{
  "head_dim": 32,
  "optimizer": "soap_variant",
  "seq_len": 384,
  "train_tokens": 118100000
}
Each number is 128 + 24 x the weight over its row's rms, rounded and kept within 0 to 255. Layers, rows and columns count from 0. Numbers have three digits each. The size before them is the row's rms in percent of the matrix's.

# layer 8 MLP up, 256x64, rms 0.209, rows 52-93, columns 32-63
097:135174144133108152118123125164156140130140089122113167098140124109117124109107099126103146138081
093:101081169143108134120106134144141121116108110061145106121117109148096151113110117171132118126162
087:095144138112145105119159141111144133157092123157128122133131115088117144143147130114113110109118
091:143102125123123120106087127164131109212131127139138142163106116128141126146133117109133104112161
096:111137098153110141152156111158129142131077099166146120129125136134108129146100115145121132142160
101:105101086120113117129105121133154069186128120088083111142107157122139117141150120105132171165130
094:115107158124167133165163141117105104118124109159147116089111152077097108152092153110121143167158
095:129124128086162124152152163142126095144121137171137132117117125107124095096126149125116166124155
102:141126106101132118098101075135134114155154155089129092112141172139128178102104154165131092102131
097:134163137167116114173108131105092102136120133125126192145133103132153167084117130138117147116134
094:112109121121115145113099134113103125138134165150177140113107148198133110105101155149122146107089
099:120170120097087130123132163131137102102081159136120117137101152132169091083137100057114107123113
094:126128146115083131114153107137159136131166159106103133144112082142108111116123158157137123139093
093:095124126142111125114085085139118160105132145100155151140126099116101172104062122136132160116141
103:136145146084099119174126130109146093114119144105115132100103093146131144145138161117195177124102
105:145157112131105121121130115168113108108144132170111130138107176121130109105152124117146093119170
095:093156164139141117075099076114150121158136096144141144115128156176117130079103118100134127149103
109:089130119144130159084116096130142146101107118154148146120165103149110123102113132149115083154154
105:139121142118165151106104068139149130135155120128100114102090155122129109151144149119128159152134
098:135114120128115109126119146122120120121125088144148113182071117145119084135174124119140119136177
099:122122081098107125091122114166174091130138127137133124103140155178082095125136127162166167145074
101:127206150128101115149090120150185083119147143115127140096152119091152104113089140098117115101134
104:160106132101154115140107133164164146090130120113147188112172141106148121128139132146114134150146
101:136153133095138177166131130136107140124175127122150066112182113143139067126102144148112102102129
102:146080124186120134115123132128107124133139117131156144125091169163150105115145135119121148164129
107:119126097091143122178164115126158102078142109158154088126116122172154123124094129150113126123124
107:089134085120153109118145136103177072144146123111138157116134117169119106158094136128151122124120
107:128115129132096107144106106143113088096131121092122130096123138137063105138110115135127138115100
099:111121137174095138143162113166141096145148138110116134128125125182138127127101171122104105149094
096:114154145145097134151114129116112110163107097135142138164146141120131115135096124169113142122123
105:102180095117085144104102130121083140171107173114130088132125155116132127135119146127116125105114
104:119168125119110091111150118158150146117146109123157106147140084171104119143133139119093177121101
101:135116160140098133119126113150058126133152099124105139139113130111128113135125112126073092061145
109:130136136107109113149116157153119132138140101062113101110136104114138098142114180150109092144162
091:137139120122141139132114098091142100093119132149141140120129125126142128156085178110201132102151
107:106143147118149064136125145172130108117123142147098140122113140108179123123114138122141122137135
104:102113127140119131117147102134139117140163110114137133114154134153111085127153139153117125114149
097:105180098107145139147140129171134133122105130153115089122129140152112146130105134109177097145149
094:126110159050127148069115138137099113124124124134153129153122102139135143138146118122145095138123
094:134129151066123097116121147165127122130102152100111143140101124158154091119133133174175119134110
099:132125121105111106167111159122085055126111165144150102116148121128150128138124117141100124079133
104:133100132171078124161142120149096138115180105143129159096162101163097092128113168142134137132107
# layer 8 MLP down (transposed), 256x64, rms 0.234, rows 52-92, columns 32-63
083:189126144125140121187098115162083136130114128100119094087091140112112126160133105145133105099111
099:194097134134177162155131122129103124097151099147109144149190147102125110123139132094126104140121
095:106097145098086141118135098126125140123122154133162126119144110156148134149159137146103143083151
091:103144129139139147113163096105166124071127119130135128083121133120131131101124111128170092130128
104:159123111145120091119123125137129143157198131162146136146131132132103110138150152091109119160124
096:141145119091151111123130146110167147094141119114162142136110151142133102138094070101149063093116
092:148130093113191113133104155123146111132115140103145128125155102149168149130093118069102103160135
099:140134102124095138151128172177141159099172171097086135122117092115128137135107110146156091107138
104:109125138169103186124133131109108153084121098145096151116128115131154123079149161100132117121137
093:149101105112119077114157115157107154123147146123115095105125157130133095160132125080139118145146
092:152134134149157117122113142086138129125120107123131139160091131106119146132178112124117076078156
087:107117120139108155141104096125150136109124124145177157135141147133126148163175132150119152093083
085:075148147129193118138106111121145115097123105114146110129170150153153128103126166132107097085120
084:127161055099107188137131142162121142130098124177100119137138124132158124107165101122131131150108
094:127161096156090157133146125136123117133169131104167147130084100147113111129124111125120130129115
099:123145181135121158158135134094113099100125120116153126136113137126149095093148126117116136139107
093:168178128131132128108140189131100117138131153141122114154152135127116107166124124190110124133146
101:151094136124168195135109143134079085152143163152082106173127144151122177146139150145129121109113
098:160154124150114146123131064149172131153097096149124115098159088078154144148137156110117107124112
092:178139130128126145129150121119157167127125128079128161114109159120149137117078105121110092140134
098:122114153134120118097181078094146141146117114089143104123125130154114197111130111106117116133119
096:155122133182159139109142092115114147170106117104143132161115120127105117108120143104094117170178
096:064163153144128138116088127084115130146147122067105141119120132127090143117106164152119122145116
092:117101120162118162161159117128116149150160144129158144159136135129165161092117120138085136199159
101:112163123109142098119160147105167093124140125112169107071168117153107124127147151131180115130109
092:079130122138117082121146126109124161138080078126139114135126125108072104122152156122142101121125
114:143097105142160093154111124161116171112110125117096152107151126124110165127130141170169138108115
120:137136094145112163102108129089112147121079136136141130114180111140146154117140148121103151125110
105:132144118123154108096127133123137148108138143149102149117065166118121128117122100117133088138140
085:125132141158126161125128108098110142130177101103107126109107145129141158059156125108128163123132
114:093153158129136097094136129140154111154123114149160103108138112136144165138123127079108141097201
105:119100141166118133069097147083142124157141098091165154143150121109105119123098143126136147115124
098:130125068112164122122145151114134149111100137117146135113111093110142090098117145157108155156114
110:143168104131142108131117109100161162098164170131133112130136113149124104119148150121148136079094
101:134119120117127121123122137132129172136138181127069110143106142107127128100129125131105134168084
095:167095131134139128101120125146101101154135100149106137134145112158127125112106076107138107124120
097:129168108176160147163115159093168148136112109118112123163145148133118087130123072134143120131192
104:136108143125127126114134138147106145123164181135093135135135140100133137126168128082074113111127
094:155081132141093117118126151124089128106130146135122120169153121108146114098135132124156135130117
099:152135160161090083162122148113127113111149136108124149134139141100163162155128177129118093119111
099:112140141120121130099151169126179106160148110150122111130157125143086131143135148150115110109122